python train.py --hidden_size=224 --norm_eps=1e-07 --bias="none" --parallel_block=false --init_std_qkv=0.0333 --lr_mult_down=3.0 --schedule="wsd" --decay_fraction=0.566 --decay_shape="linear" --max_seq_len=256 --dataset="wikipedia_en"
Each number is 128 + 24 x the weight over its row's rms, rounded and kept within 0 to 255. Layers, rows and columns count from 0. Numbers have three digits each. The size before them is the row's rms in percent of the matrix's.

# layer 3 MLP up, 896x224, rms 0.206, rows 271-333, columns 112-223
098:139175136095152169151099173154097142118122101116150112074077118115104088083124118109129119143164138147119080078123147168122127098140115120147110133153115132107131127147115145152109093105114109124114141116153188151130136102146102175133128138189118135145118140106148115120115116137099134122148141178094145065112147086105101150148107151107
097:137141097124112116162089126098117146158123098146145157166138130156118081133131142132104150170099149113112101122118123131091091160159136077172149132132161151129114164115076147126129118124101123140093125153146092125107143139133097138121135064111118127131182126120166148144119147135128126128127164134046167120093129149106165146110147095127
096:109138125135169160124120125157130112143120136132122115125106127116069119146082108142112123108094102123114170116155087116132151187079122122133192108108145156114096121111126120085131148127124153150179124143083129145107136107123158144154133115166141132128136128182161143107124116154139097136128138138111094122071154149099141134069131124114
101:098148162124158174108164072132140084142155136155094111140102086120162140117145158156153080129152146144117109140131066133117146148107085105151133126115097129130156162146149071104126140137107117127162112116114117164091125134140158125090122131129104096134157104136116130118153143110178155145143149111103143122117195125144131113101102128102
111:147181130128090108140121148113118158118140114138140126154125122135119086113092123105107102124083136122077125127149147140137083120087138111097154161141124116179128110096086065131100182098116103159105129123129124044146140165130133173131160159092137131143093100134128144133151112113127108117128100124158082114105143153169138076139122138118
095:152112115145118137135146127104119161145136094096148112103117141140124092107112151128160162092111105131160115150140150117077135126148169131145169150105109101116149148144158129122069105124142127122152140128113091106129115118110137129113125108151106158129190110139118140169156156118183152116138168140167112141139155129162129080147146117073
104:084195124143122139153093126164122128135149129103142135146155120105146137144156102125131084136109108133148135144184118126120117165137076151139104091111149149119103127129136069129120162098104145106144120094154104121092121148138122076128166134121103094147145120172162114083130118128122108140103113161094139158114139161111115112148081113133
095:109127106111121187135153174117121125065139111101128138127119133156112131093107157101115081126087117158116137118137076128137150090100136115138125135111068150128131130107147110126151126081142151160110157108141142132141093122197112068130154174124159123144090165130117144131103143079104101124138124114165150141101151133111168115119133128130
087:149102142149122202090126092127125119118143145127106126140153129115131123133112105157121157114123147142155164161095111138123124153120141124129164122154111126125140094130147116141108158158116113111150135120115154136174105132127108127109168123103151109180180105108141121119117115094103186150156150111113130128099141136162178162147144125104
098:149151121154159116103140176164124114127134129134157111133161140171129109079154097129170136128116138085089147111125110186131116116141088112148174163106110144134146139146118143083148103156133140081112114122161132147122114129135112170135147147115125134134167118105150134132134146150068130133129108126130153134096133135154093145151122111097
107:128126135076127156149109170126140139170184149142121111133101152086128135155110138149134146101122154095133138145120132156116137153149115141123176105131146134148134130148156125130157122118121081118136148117127122141096117144105143120180128124179093129134115145109106179173132134149102127089065095131124144135149162162111117114122095111140
103:154157117149165149109160136096110129131194106127125134168116195097145118136113131153126122161120130131149121149143133119120149180129120156118097107176128102101105119121156122195106132121074115153169126148105122130134143122141130109115142121164112123156143115148125091091147111135123119128121141115137148144146156112144127135150123162137
101:138107085177154141160136150132126178178138147110116111111094131107120165137091100135163116083095133131110138147167168137111103167064131124130133102126186135142116139132088099140111118144154136171112122186143140118131104134120153105127156136137129156143119143151141166114106132165135093164101150129114150127137058122125107077124089129157
102:130170131149128120138140128147103106169065144136158128111114108116114140135096143121139140141109109087098119159127116171184098158099122140132153159076093181109123161177144145158147115110147111074104090101104144134109109080096137138119144087134146105143097169096102113138163199105132096141115142111120114145143135112142156142164164143136
101:129184155143153142120133093133130088131124118070147122099109094087132169121118097122114146133136131164121130113145158111155104118137110125110111154092109092067126082089142136087124135102096108069099138102086163123110104152143124134146114127111106118120134151176096181118166130151129096107111157151160132085149113116133125117167090116114
097:092138098143121127180095152137099129148150097131151144087166083102102115142142133130131149119132115108113139113071113058120106156066114143085118182085087101102085146136138127133115122159174139086106122126140132130148111149122145187141119113131109138133126126168118073189148139143129095161137139140120126134125123121131111119147086089190
097:112145126142117107127085121111125112137096116130140159150129151145114152155122188146106095154134118067116124106112141088112122111108128138132100119128118137150112098134172069152180138136134152118149095075107146065147106136138132141137168129132168169085188117066109124108118131125110195140121130142151134151078186135116118094125117090116
099:096132171159124128116117137104112140112122126176130115137136119144107136115153146151101126103093099146155141118174113151176169107110136127134127111158125184096126141127141141104102120150117147108137155143100139120141117141070132143136112137128120154131144129121150147148117161167123137142150119099054152134155127107119092137121110150139
108:160118122117142112154132133095112141122126127088093133131139118136117104139147131124101133113132101153112132103133136124110088134136149158106141128133108169129144081141136087098142116116136085157156142109106132098163104153160174143147161100112129132095116137117143124116185136112152088075079114152127140108078138118060129097120137095111
098:149120137080124129121130148133120099095135138062114117111112138131116123158120096133184139136129144083061172174106157157130127162135127113116131118137133130087104142133114085108114122126109145172130111179147141135096135143095116155148120133112099158081128141177151098110118117141101132169114103138156127150166131139126143093131126145133
099:117167143114094121131142101127143102147112117110131127101109092102114138109107178092174113182098169070124107158173110128137112085054122102146127153119164153113133098127168164100139138146130117127128150138108086086080126126131158126142121059168117141155128133100112135123081142110119133137134134083113101155129126112123129122120064101117
112:170152139108142156116136086118137150143125119124123155163098100147138124113133123099138165134145163129141105125124152095140171119157140127127121109143127163114107171151115112102169105137147135161135119137080141153120124076132091099095113152121125136144141110099166114136104111095136104157103151152192139119149088076144154130144124173110
103:148107141125106126088151160156085142141145110114122115120117151078135176138116120119138106160144108137166084119142120141137104143131110181143117097112131110175142127116103151092129126095126128126129156090126142119123131095108136114105148105114117126114136156142168119118132120136104129110150198118147130146156118124124108118143153106109
103:095165134113114096101114148106129149141068104107123143151121152119111114167132171118139106106117152113130114151147129109141158101143135088126151120097104114137159092158133060144103114113117132124106164155095098159132151117113117122129121101126142134125113102153146134143111136117095164109101122137146131108105128152133107121135151141100
099:168123130112127110108168149123148114120160134110118138144143147157163106118106164121124117123138108087158154149132135126091118173139094116116154128132101122124170155152096120127144101100131106145164127150154181134115098104157109133097105114078105132135115125133126155136152127130139125130174152146171121095116105111092193091111148164072
102:134176115140184130154131167165126149131133096121133123147097122112110148106151163119096177116088149138153149114116154105165140131140183109149140134099136165105118135117078115149143181157083136134135160120121118119136156101102107071099139095100137114138109107134116113141130125163137149123153106117131119135150131130134140117116111154145
099:155133139156158158159144145088107100153127116110132092113117094153152140149186130141136143156091106146160117181125142127126088140130147145063116141130108112108149153132222117096144159129131103117157144114128144172109129115066119136140101112128131161117141142103142166154130132111173143149082115099138125090137158165131121128121146107110
100:125162143103097164110133146106132135102149137187152135162127140156155127173197164127118149091097135155102123096137116143139107154103146149184126206162117117139122096109108142130120143142129135127124098103135144136158100140133167165097105113130117188162159155133111115105145119110148145162142108114180131084144117160106148107124090158154
089:140138181116092054137069087151133120117102105113113168040137136112138109126077153135150144159110160099149121141102119142132151146147099113129097105129145145124146094085118084145091136139132116095094153139164122140162125122105139132142122092163144141150157146142151113153129134152164106128116176115139140127108110076137140129106100140154
097:183150129131102158132150088134099106090148102128176099118106127110097095094157147112125140137143126111085061145122150128127124153113130100116115123113076103105082125129165134148090105151136100135147164076119139177127141139127148127146127139150160150126122102115120103096145191126089104121133120136119127107147118183087093118119161116110
106:142097143142140119124152148150108154152140141130102106070130126118102116166139141116143140145155146116086128127134123129129119150117110140099153102175117100129105109148142151134123185166087117129105131190120144147136154134113104083086102132147119139149124104112141097140083138106132117156135111100120125166125135144126183093066135109102
096:151117133106150132122172130149137116153143135148137147106128136152115139119164129151135134158149107118152169124143112144153147102157207126097136101105115136142118131158149133140127158154108160109118106123092105151157139096083151116121129152143164126121132117095139152171079137132152126129171174124115147106099104118126150125120097136155
099:118146137113140141167098117169151112120101117121101141144131070114094133102166166110165140124113142133133117069098130162144133150132161139096116156100128141162107115140130162106143127113123135143111115157169068148152132128136109095133149107128137116109140116122122127160125184172138088179135109132100167135116126103151127107143141114083
106:087143132072137095133145099123146170133130126134152125151069086141123082107137083094139169141133108161146175105080138132090140145161122117119138122122139116093139135144102126130138119122144112113142137115105143146137162121111109112123165095137119075157072120158093132142106141131106127120135134111108151102117113088127164128094117114121
095:096139139130130141122108128132081139145168106120155111103174172101084119113120130122093129141155159129088134139097151119114131106145158132156143141149115122144121121152121129136109171098127131129145098136120102134120148209123134124082078107139107152126154143126106168103167165079106157146124153122122111144097170109132178127108117158147
109:098121157108129139114128127097110087139169144148098160085114140152131117125076124119082128132123159106108117130102155125114102091138075118141126126124133143135091127065165121086107116143084144161136164116139108127153170140117141080143162073137153104116133085102161142162136114114162126131133114060112114118139114140137148156116145126090
101:135136104135157146108125137132151076151188116158159091123116098125132110133109129143132193113101153150105182082127120099126151122122127146182109145170129143105155129151149148159165182135110137125138121132141104129129095149159137142121153129149114098136159091106132093088135086140142151168164123120160135118147101145156122163115104123124
109:120163130094111125154113130114160155081151109122150145142113153149155149149099122162154147103150140115146153119091125089115167122135122142124084158127076088132175135140165098102151082133147088090145169097139128126129099113114140133104128161106099151148170149103111137114121063148088141129154157157138102134117163173111102103169116129118
096:137080112095131098160137122088192141118136127116086157151127179147147078131109169161113141123139138149152147100170119167153124153115149131153120130112153070141151160132102106074125133130105115145111112122132154161149163134144091122116130148110110146130139111178135202112147102130144149110127133114124140136124111116086152138120155133131
100:136160072084083117146103122106132141111153181139116152092155162129101145165138147117147117156114089125069133118133116166169157102126121127141114128129107117134102108106112119119115113198124112099118154098158075098170119149123133120120150062120110118092106076103103126148103137114190108135125141110115125100106115158121150172149124171157
093:140129120091165160075131101144168142148093112149134151148116119138097169089090106106162082162098085137128122120145155115136142123137157119140134111126135077184070149094116162160140140134120115126104115128139139129145154087103078148119114093120114162125154139131129119088141085156109124102133100119108153138094130141136128148146147132106
099:126144090103097082110114140066172140114114125152138143100150108151081132120130142119129099117141102149177145162131180099132142176110098141108129117146109162145134123121108155143130128110131130151149119143111090127129152150110104107135120144081107110125161098112080121140133165132116127149141118135105106164129144104120103083126108117101
099:155145119096108164107159096099126141136111187132115150145098115122121102091168110116134125155119093160187129119139129129107136101165135094108139135066115128170126112145152094121113134138133145107170115171114124122155097099152164120134130163116123138107104108163122138099163117097101136161134145118130149114151105173160128160162136107127
093:103165135149145117126158126142138122145113123114118137122111112125152166129120158139137105108117103141118112128143114119140147113089139111091106163094133127153144111076136096098139118108138117117102092136118121128172099108118124110103099148141169164145060122134133161151117147150141143172079146142173136120146162127165150125138161177109
101:107133103118169151076144115153149141095102128116168088122134073113111115141136133089118090074136154114132107125145132141120171064131136099129167145150110172131126130092091129127186104105128117117118112138149111095149107079140121121197105130129113115121120109132092146117121140112101106156156116123120131121124125133128153114095130139125
093:150122101118131121144134118140095124143139137084112158129138094156115124082147134133165095120090121138106146136164137098104127141106104098101141172146160156128127122099141119138106127155117111157135123114119097123116138098147142118164149117137097162121152153142112095114140137160098117145134125106113122090110123149127158142134133128161
109:157124144133108133126121153171134142115104158098118097121111163154114110132137136132119115116092132085120113171085132129122125121140136133142113145116088127141120127117100097099139170132084110125170118130110095079148082204099177159145138095144165100112129158089180117134142115124129150125143186076129120079163148106116124097129159160118
103:139109135120156156134166139104158153125121132130097160147097112130109088106135126118125125126117123160135138099106143075110133102139115129099127151129138116134134126166143094151137172147137156166158129148118134103111091146119129189166150167159129145161124123134100098161105136096126148147136152140101116122143138148117102145149210100124
102:135174117141100170116109123140099131126162134085124103136125126105098131160104121161125134155114139086143121108134156130129122148144087111149132149135102137114101077132095153145162130106094140113118123115124145140144100125085128149103179138135140147125082098122146090124185128149142131109119109100137137133133125108121134092141122133150
099:134150109117106115127152150092161128101111094143140138157111104099085123151144169112109120117134130147148125121092121148131145106136127124134164121128122144119120116090104168150103100130114134148128112118132114136164114141118164125142127130135095151136166130060093148125132110122114134077146152152151139139096112151140144168061177114128
095:163130133101101145109116137114099126125166154168149144126154093097087090109057154124106108122138144110112145118095089122102097118163116123135130111101155128123100115162137085148104165110087192158114119139116121130129079130108133187146074080167092129113132140112161126148134108131135140170132128134109115125093103106153117120113122120126
100:144134145094115097108166164114112101161148086176139107097136156138137099150099129128129099162080072141131103109115145149114140110147177140110151146170141134114106121089089148095127155136141112097132156116157100121109114110132109103097121128121137133115123159095157117129149131129125120127130140136136074109099083136145142147177142111141
101:172142112135142185098149113107147103149126136159125163151170162089155100166110135159134152147123123160160138086122123154114165141135116137142108102142143150085091093103118098088078120105132145126129097173106101155116123105100138128131127185144090156139123116120161107117117125104116176150123144129120152167118138153133139110127119137173
100:101117136077169128122128133099125182132104107139114114171126172080118147096139118137144105104137153128139167108156155145106145138132168127143132100145131133146109157108121122129133117146159117107129127109132163113149077114172098147093195162140097181131120115168134121161181122137111153091118137084144135149148142169158129127107098144147
092:152142126085086100138101169127178124107177082116126109072111127098071117097138117114095105145094156112145118117130148114148145114150131151095097146129100122170114127112109125169151133100149167144139132136094112103085094156131111144126108146151122135134114145105135076116092176131140151154150149154121182139137126158086121152107093116130
107:151143119135142088119095125125104128150108118167149112120146141119141118159081140117145100090115130094102131131124150106134122130123129145145149116169129122140111134110136130117104141144104126093134137145154127129124134076103177131115134111096120170154142157132166137155104131076145132148130146162106102093136105077048109136120164147125
105:130137152102092102109133129123133134067155139131110101118142134137128100106062163134141125100116143120105157150131105093126139136192110164132088126122122100156126129141148118122172140145099103119102144112115123109160129087150117122075097091129087145105081122158112138124109162115119142133136126104183126140124114095124082112145120161157
093:079154113108122144155141147150115163120155122159124117103111103155105113144093130162093078125156172116126145130147117109145101142115167156105107097097065104151129070126108126141112169142140108119117171107079106120138128127058109112132143104098108105101145133089142146119167110128110119153134122149130092131106092086163136134150056129148
099:095157177138141128128176118155083136103133113144134100107142140099146193106147126155141100109134087120149130126201124089135132111079132131133094129123120109114137087116123122149101169096114101089139097130111110163127145146137151142155096131147115127127085155107150108109081183139096140162121162131097135115151134155173142076165115097151
103:110144138088131180118142182124125136119095112124089099111084121192130135096107133097110137102128137130134122121112157113117151142130100163153103126136121105145152135142153160132156159096179180144145131129096117128117084107174152144124154196098174131172118170139150144133171153133156136129134155150136105115135149139084140088091098153126
089:131134147137158159125183158146117126093111137154144146132105151125124178071135123149194142148155132122124142157127097143126130089134127118146146148142157176136165070117130170165127105134135097087115110114117156112130099136130155108157146139136141112142145162112102158109168138144151141148114152088124132136103133146140147152058160138127
104:093143087133130114145121130101097152112165091133149114111129136140143132124089128115126164099139147141116114151117113143110088148165153103092115125143115135151100128137157099128155121142108131122145127090111128168134109099116117131138109164131114116137095131130106162132178146124106133159089118129135099063124171113143160196108130110091
102:146125124134144171128143139163134128146146159116093131155097161121144111144087137144145140141121131146131116090099126086109106126151116120124112124085091104145096164109086113124142173116112116165123163133135116137105088117137121146132141101142139106131157156146108145125154095140118116137095137120136120110158154144114118143154094123153
# layer 3 MLP down (transposed), 896x224, rms 0.153, rows 271-332, columns 112-223
094:087109140145113129110113137088145109131096121149110144141137130163138084090098111088149118117157141121158135113121138148112105125123147080133148108175159130176130090122165132112121097156135125086154105129128126153125129106111140104162138155141150165161125149152162118161098151189119137095153127174136111149129082112087144124125152123092
097:125112108155108106128144095111104081148144140085158157104135097124135124101136141120101114135140119098134115152119133175131149118129135096158145129134130112131144156148147108084144148119137145189156128122153067067098168112131173168114122124107133098097141149148120115149133148132105110110151085130158138089136159076125136133125146128159
097:105126143158140104131122151137123107102160183129099158130144122102103126145125134135135128145110115142150147117156112146121187150088154114126132125117117121116184094157157121083163147157136154101145164138133155111140160147147168139167133167138168117105115160129173049106089080132147108091127132158106126158112161147167142125115128154119
097:102168108138115130140136139132109148122113109157132109175138122137114142111129119153147143121129150110136131118126125104175102142132098148115135134120142138109137178091167182113118110145140092145146180128134121078159088129122105135123111102157104124123144121136149096110151101143143151115151148117122129132139132128142092132149140150104
107:155146127133163150105133126135125114095150132122165108114157137118153143112147109122125125181175171142135119157124131150112143117140095151129147132152181095107105133128148130173133111129098166122178114149148133169151123156096120168080083146079129161103113116115093134090092127121171125143154105132155134059120092133085144125087101123098
096:142141104145106122111107113141174128149113146088138117158116153158124082101107105082171135085117098134175133131112117193109128121144144133138169139168095108164103122146114107110068132134099143163115128132122095080120104099144142118131137165183080146111144124124129152138139127170141145125163145125150113117130134147138120118137128146081
102:133152096110136124085152149127106104101126094087153141125118117122148117120086185118077138080115119126135087132115153108128123112097119145117104152106117080110146097150118194115140145131130144116120099125157138159157142117111160119186125132112164103136123137119108125133128155113121115155149156096124131104130075130118132128130156114080
096:166127136143097138096143107128110123112093110113153158146087131141155104095148132139132097125135105105084156091128093113085142098093109131132110113132092116131070135134108090133086077100173118130167112141097130136136136124098101128119108159136116156096140126159127084097153157113145163163146100152137106186127124114137124130117112147159
090:143105119089086149178149121092112108134142175118111074133145148104108097159179116099121109137116126109159124138122119140152152172154093114126143124173144111135182172112129098164119112115128113144098150132138149148135125109109148111132147125134150139059124144133092143105143134127153157118137117116125105127166149121112120151150137144133
103:125122114121155129148162117165165136129110128131133089089134111110090110132121138141113164127118155120118138115108131170093165100146108067160136116156123134108166111124128127162136159152151147108119127128134146094150112111190105122163144181107140132092114118097153116131156134084145114173104107147164134151126120172100110119162198130166
106:126121097139170101168136099099124151092149115148093188178137102131145148159142130142138110136109151125124108117157135129075117141107115119136159191126157086107133103095122150146134133103168085109141141125147090125136133141114138118126107129156091120132180113127144131076164135165114171134107155087157089138124118127140108092102096111144
104:107077130133099098128117113119125172165111140140127128114124119135095158139153113117108131151123134090178201128158144134122145141168146118130100115151127137124191185130131133117107150125128156150111124132116142124117135136108161123121166125102150197108074128112097145123107084133108172151141108082140147154170124154098121152159132143142
105:131130100144121165106104123119136155159133105127150159136146144144092120148164082113165133129094139127124102136141103086081134119128119097135159132118092149118137130188140158116116097111177108115127141148110199094155123149144111085111126122115138104118154134133090119119149126094105098104137104143109131124137133095108141106114122124133
100:128065156157145130122155146155121136161140133143112133179146141114102129168134126118156148106155145099081102151105118145147110125151132085130097101127117142116083094096115129147117133176123120124107130124116145131144133102166172107104098098123135160120143133118139107121105113115131125137162117093098127137118120080159120106087133097092
097:097120149168086118129120072151111110124135169104123155152103120165169166107084129155111130144141157089109131143125148094161115141133116127127146157175141132115147139112134129148124142135139151121111099121146129099090137151125117088118147171165134188127137166168157162119121124130111152080100111162113163099101149107153126116132134087144
091:118130093187098124142149127122132154155136151125136130110108106077116146146154134117117145110129147136097108133105171158109092113141129151114136141130144166132129175205132144110180113117154146125163135141103117141135114102088115089125164151122124160085159123106098155138127143147097137105138129120139137150116144120187142088113173144174
096:153130120149107074118095143145182131139145139113156090153096105130143127112158123129107146139126161111089117096134098108112146097153116106114161163138111186182140127145134077101174132147149157146184161088136124142151117147117123137130114116127086116084104137098137161156097114119103109127138132148127135126107147151135142130121156103146
105:116080160151171092122143175088105190090103147138115146150160162108127115109163099121101118099154132105111106085120083106141138137092074134122130111125113137159125135123128133148152125124131159109176157166124145131105140111071148122115116147123126142078128125170169150109101162158118143126151138106096115148077118131152160107132153139130
100:088124115110149110107126109128145146147121123114141140115087163155080183149148164117108092149109124180133162094144146116105114187144124150123154146147164104127105119147151157174119129139150126095138162130121134118142102149141115114106099156164097120143090104125160156117149130122144136143139164128151133076105126147104142105182131109152
098:116149128094148138136120090165128093149123133073103100130128105103098163136143154115135153147119110136134077122118127133125111135104107155141095126150157150136114109115101101134097110126145119152105113175121127114124146174130153091128107135118134126116175118100138093127081136162086095142130107141144085161148118115168138144122150173079
097:112125097140132111163123147076182153154162111172147106113150125131141129142162159141149140126084113125151149125144118164116141076138108132148102134129154159133117103136110140136102142137155097124099138167124093089159102108132093097112108074107121151101106139153150136136119112079153115161129097133106142106123195135128121144110139170122
108:107126139128118141177168063144073099157110173131127135142125140193126099140137130127086116096127112128138128114157089099127143157132126110160124163138103121096154105144101123109122138123129097134155059122181115125152132137133118128142149124087148123115173136098105121204128149164140118121121115168092115085143145099135116102095132138084
103:139178132107098140118128141102125126074160136131125095090092113115135155118141157141114167129127124159137146161145113157122111127113088140163178120118167112136170113104164156151159141130108118104099137160128139117146124155069132143126110151143129125160069148119130106182077165131121137121132169112171126145135113114169120137117107082140
103:143143136106076147089122099131111139126194178120158140139108152121140062088102141117141118105151177136144102193140142117152099119147182125140140148125147133132076120117141159137090129120153142089104121140103131156163132122100128131110134086141134141108151124113128118058094085144129139144126099134136135121156141105161131089104110141137
099:141150150124127132150138171124140102143188170130135141103118112116146125134107101153102165157128104132151121106121075119139150180135114160121104157161114152143101186141109153158143093120155145139154129110111146147134148149142154112128095165120128110129138124092141165149118128096150117136120067133154138126142032133125134130121157119140
101:091087102166109096134141156140113147137152119113123079165073156142191121126112122127108139111113143089175157131104143097126140171094110155148145131092169162131158115177133130142148159158137142096152136176116135134134137125146113120093118112200128126123087130161145144154107166112088175159118138171107135136107146137133115130117111121114
099:141091133086171108090080139183128159119139144116112121121151148137092107135157147089123114103103136127156096129120193133185091129121095125131133128135105121154103106117179134194136127174128176178150146113120119140129161155095130113109132138152130123142120150103110128118114094130181152134111144126163151136110163114094133135066109138123
106:156127182153143132131141154206148114080152156098130108166100111148166165109117119148146138125137077106095136115173125117182108133122106155144146150129164118155164119123124129110190091093127133176120105090104176134163125109145145120114166145147152129106126123131139122162088153167123119112105128155159121142126172103121167148156093140120
088:110119148140131105161121130118154132159177155139125169119110122114130097121106153125100126128173131112162102152147071161074167105127060150125091172109144159124159116093122143173124127130137144100107117209150084154156107145116105123156125153146144137120093132105112140142136140111106149114129114092130102103147122120172128123123139100138
102:119165126137096130099133099163170135115131100104161121089135152114132096109150164115083127132102127079109135110152132090112172136112107134146147119149098140121119119115119126137071110162145170128105159144102132119120153148161123130181148132113151130146154145144111106121166142144120101109130106129133135102113127161146111145089097134131
102:118108126124145133141128080107110150140097119121131143140131119147119120157117206141118134125147113112116090147158103135090157159154137135147161143148153120117138149187132103076170072105174152157124075155127112119109115099145159086150108201108158116180098131140147144168129103116134109092147138090129096125137125120100116108168105117103
102:137142130108142135182130110130131127086120147136130131126154103095108153148140183159154086144118113152148121090137103085122164129145138118107139111121147137148113143109157154079165128122153114121099159129182092112102094157121143143125122127182127098135146121138131176104127171164147076135118141110123124149132105090119133119139169096143
104:131126152114119138155116100163109151173128108149141159129143109149098154091145096147146129126119116101094129139113116137122115104106173141086132139164136131110100127126102126093151133101122093112151098102092164125106114100102146088095128171138129152138134109127111114049109136148141152120128089091146113124126164153139130142145089161179
106:136146174132065142146119142128114132118149122166182149155069134127119146147095086132089111173118127117113167102111064069125137099133115142139176121121147107096136104100138149098138148113145078117099127157136130113096145111129128151156117104141129169128145143152121164157154144166134112125161119081144121145093113093157099111172147103125
099:138107177131114147153107114186162149087154095133136109122130097144170151119176129138127116160164108152100173161140098151131120112104105089121144128087133119114148130111113157129118135135101109116124133102175154134144145143149160081154136134119114126177111130111101153109104157082120107118130066132147102130116134110129128103142136142134
102:137110128143092148140106110145143140175133121134153115147150131140129103107091123103111187169130114154127117092189169100135115123161101155145140143158130145141111127153108168141136125126166080108112119131130120129126139144127116121120154083101134105103090078106150106162157154144138132156154119152087121139150097094116125133105135101084
107:139132144137116094148141133154130167170127111127113064092097149105152120141112135122076127130105115151127126150128173101111096122142126140142154110137138157148136116124113125117124192141150131135115091133113172131121131146099132113124136094142158098134180078127123078074174137099152162102078145111115109099127116112154112136131137116117
103:115119085136102110130069103173140098096143149140146117125083121127115184120163091119101167140108125111091128140135110127112122059122106138126111144155129103135153113131089166069120099074136150071177140117131133106184085092084142138128096101152119135103134123145156134126130142166097100127162098105132112132173102105102152159125150152083
094:137157113128095154119127123133138135117128158146108169175136132128155136093132108142108139124147094154113135125122118124164147129130119169092182137114113115152125131137125155167132107170167130126125120116133137111159123153137174100120108133125142128147201081086141163105119174134107108087109153130118094093140101111105121170102097104128
101:119095176117134091101157120149120126106159132098119112109154095126138167146116146134086179129164143141150133119129151127125094128154114171117159130119116169150180112097137137144127134091164131131096134128169127138155144158099112162127122122132108110125138120077069165140158151130169170147119126113099119154128132150129107158125154106154
094:135158156142124192154112077130124169133117095101140152129113103083155136079130099117136127144145133124136100107150114109151091099122122160123103116101098131123132147123179153126133151157153166097141147116100130126102102105104097163105112135078141159118119109145164132110116076126136167109108113160096187154151132143172129149133135099116
091:112158122138158164113162162153167115121160127127106094135138134141120098099100141127151104128130155118128154139150154174110116167168126141079140113187152051149117131105120157120124143136158151105153096160120128117167076133078151129094144118099105108096091164155098128158114081125126124123128093136133140113102135166122143141128130135099
096:171100111133141133158112123104141154134101121102115114152145130144159133141114113155167128133138124131151119113125129118133151131163137116157060114140140139154172118108137112149094120158141174163129104148135139086149115129137158107066109137122130154146147127172139108154122156164102135119135166114118121117114085108138138108191137120148
105:122101105129128120123093135146110103158108114120109171109111121147138128140111141161112098122149182110161117126144164138141124088109114119074158166123119131145105122092111124187091064109133131096142146132090124104139148142097119143138089130132129172158150151151146119104134135142127092068113123106105124124112150125153124142144120126171
102:170133134117153123152103146155094113100122160131128088130141109100113117075087122102107093107102052122126097131141151107110183077154091103150068146126106099103136105091135140102145138146123119133137119128170177101102114121075073139169132150140109113136107166155088166141114113147130120119174136132136151138141132109105129119124143154127
093:179122145118140101134092104106141135133150181142142174120084118149146116094125137152102188106109118094138081134140097142102101105149107129152143196123116124128151116125114113105145114142149120141076105165149125115113118120145064139166139105142163085115106128135129069135145138155118113119105082133103127152138142154136117132137147114158
106:128177125137103108128151104110135114113138140112167137151155111139119146128194118131126125149126134136084148128098163116131135148158109090159107137142165102136131164110126122155092088121146133115129130133172136119157110094106107115124114113143114137138121100121167132132115144114139128180151116150160127154149109140106139105137114062129
101:143109126123156133151108138111100129130117129124151155112133074152104170148139132090111136106163173149110138125105131139118144093149110157125130192120113110135148135120143090154134134170138132107123095135141136149148089148117113113087099147108151141133131109113107146158143122143131193130115088113126113119105173157123119175138129120087
103:146119137131169127112125128130120103107119124099117153127086125159146114173140124069143125108136123098120128155104127168127109125137145128152130150157126111177121121125121142087174132101120161105151147142112131143164147074117135147152128123165142124096145101107154148096085129121173113077118154131118099109134151129033105112135142140124
101:150105077101127097163141124175129079109131097109132165133131130109144153124114112157130076100102153111108116106115125129103082091150126138131117154139160144103145102146148122118109151149136109144114135177153161126117149131113156118106160146119148089152123097093133133097148133108077126131086080098160134138087160130101149080137138108150
093:128109158144159139129133125114123083113095157180112116147101159104151168143108128094110106122123121104187106122146142110164142134129089126155124142110122163111123138112146130139111127092141108153129145142106130093116119138127106120161107142153196089125108109143132125126114146097136117120129126123107126158128133123187127104154133120163
103:117134128125089117129145111156109113145167138121144126127129123122136121166157090134156119156147114141130133160113120117131069078166148095095136183139140127134124119148131101099130110149126124131107113154120097141086148149168118134111136124106153115109141130113108136101112110110147102129137134122109148134108152137159148115102181106185
101:151126150075117105097169118127075127116125132185114084141135147136088118098097113142124121127148130182116098099149132162107159106123083135107177140124128116094152123122107136111117115143143092124113103162081116118140101132100086143142111117135130144123119114129116153156145124094187115171116158123110154132077133151120140132106152124148
102:116127126158135127143159116157113129106119153147120109155138112083151087129103128153153126137130149158140146179156140106117145110092143126151140157122127088131150150159091093090114133110126138113115139139147107108142138127137108132118109123118141117114094162127089131142129112110181096168127112120086148194106169126090120149110116178146
089:096148134097109178134141131106128102137151121124127151122119130138134117149127082177157150136148154119137127123106134139183176127123133165116148113123101112135139108150127165113135124130135091138136096149133126151155112118108136108118167152134105109093120103147118119183117129129107125106153119163102134139164099085168107139129119122132
106:114103133133129162077082111152139081151138139055134113110115147116102144134112091126132152135117149123107122141167104123123159113104152130125118114166134151126129163116147124141095093103165096119116071132106122115123110107160155073098092167139124086096140168125144137154154141084109116153138086121125113124100129108130127120182118131114
109:167110107116129180151120152131126185116172167113085138137063125144158120121104118084179097123154133130116147147136137109162139131094137093161142099133097101120119102097076090144145148128131082137113133172099134135135118117121123155140087128137120102166186083133126124093074130086104128138107110102125127159125105154144103136134151126103
094:066115142134088133186139092118156154122121129131155119133176137107133094154146106108085127159100124133121072165108072082140137124133105120143110106104107127143087099140145101128098116140165131140150168128133135117117128074107144148141114121148145161083129125111143157118151100160152150166127139168122120140130088105180147122163129099126
103:173113155123099135123156156134141123121130144136136143156089104109076154136135119112169154107139104170162140184131180132136120152103125130124132117132156140141116121114166140093139152109119163104151127092112143136113135103170119066150138127151140141108152179066156115153137143054160172147124175167103101184145129144162139069118125143109
103:177110202106115093125112133169094142112147095098095125145096123134135130107158146131116140134137154170083114138130135128144152093145179100127158147151121118143197134121097098128111108147110085128163129121142119131166151138138134137092086100140190120189100116170115154097154113084126150161149102093087079183129124113113142128129130136162
091:143060140122112134144100115108113134133130160137124157083140120175127125155150097162118156103126113139130164114133117111110136108105151107125151153118125112147143135119163128169102102173098172138095100096151156137104141185105115102122158126115096137102121129167117118152106093156162095094148189153124141111122165165196142138122181147127
108:107115123128149114141080150112096114123142155166133140141159148177142139127166152162130116138165166126102116137126122124137136126120169129140122112117098070134107104139126115104090149128161127129191130108122173109110102151106098158128062122144091124139112125139139079111154137140147117134110110129116140121120161118157121167114162116100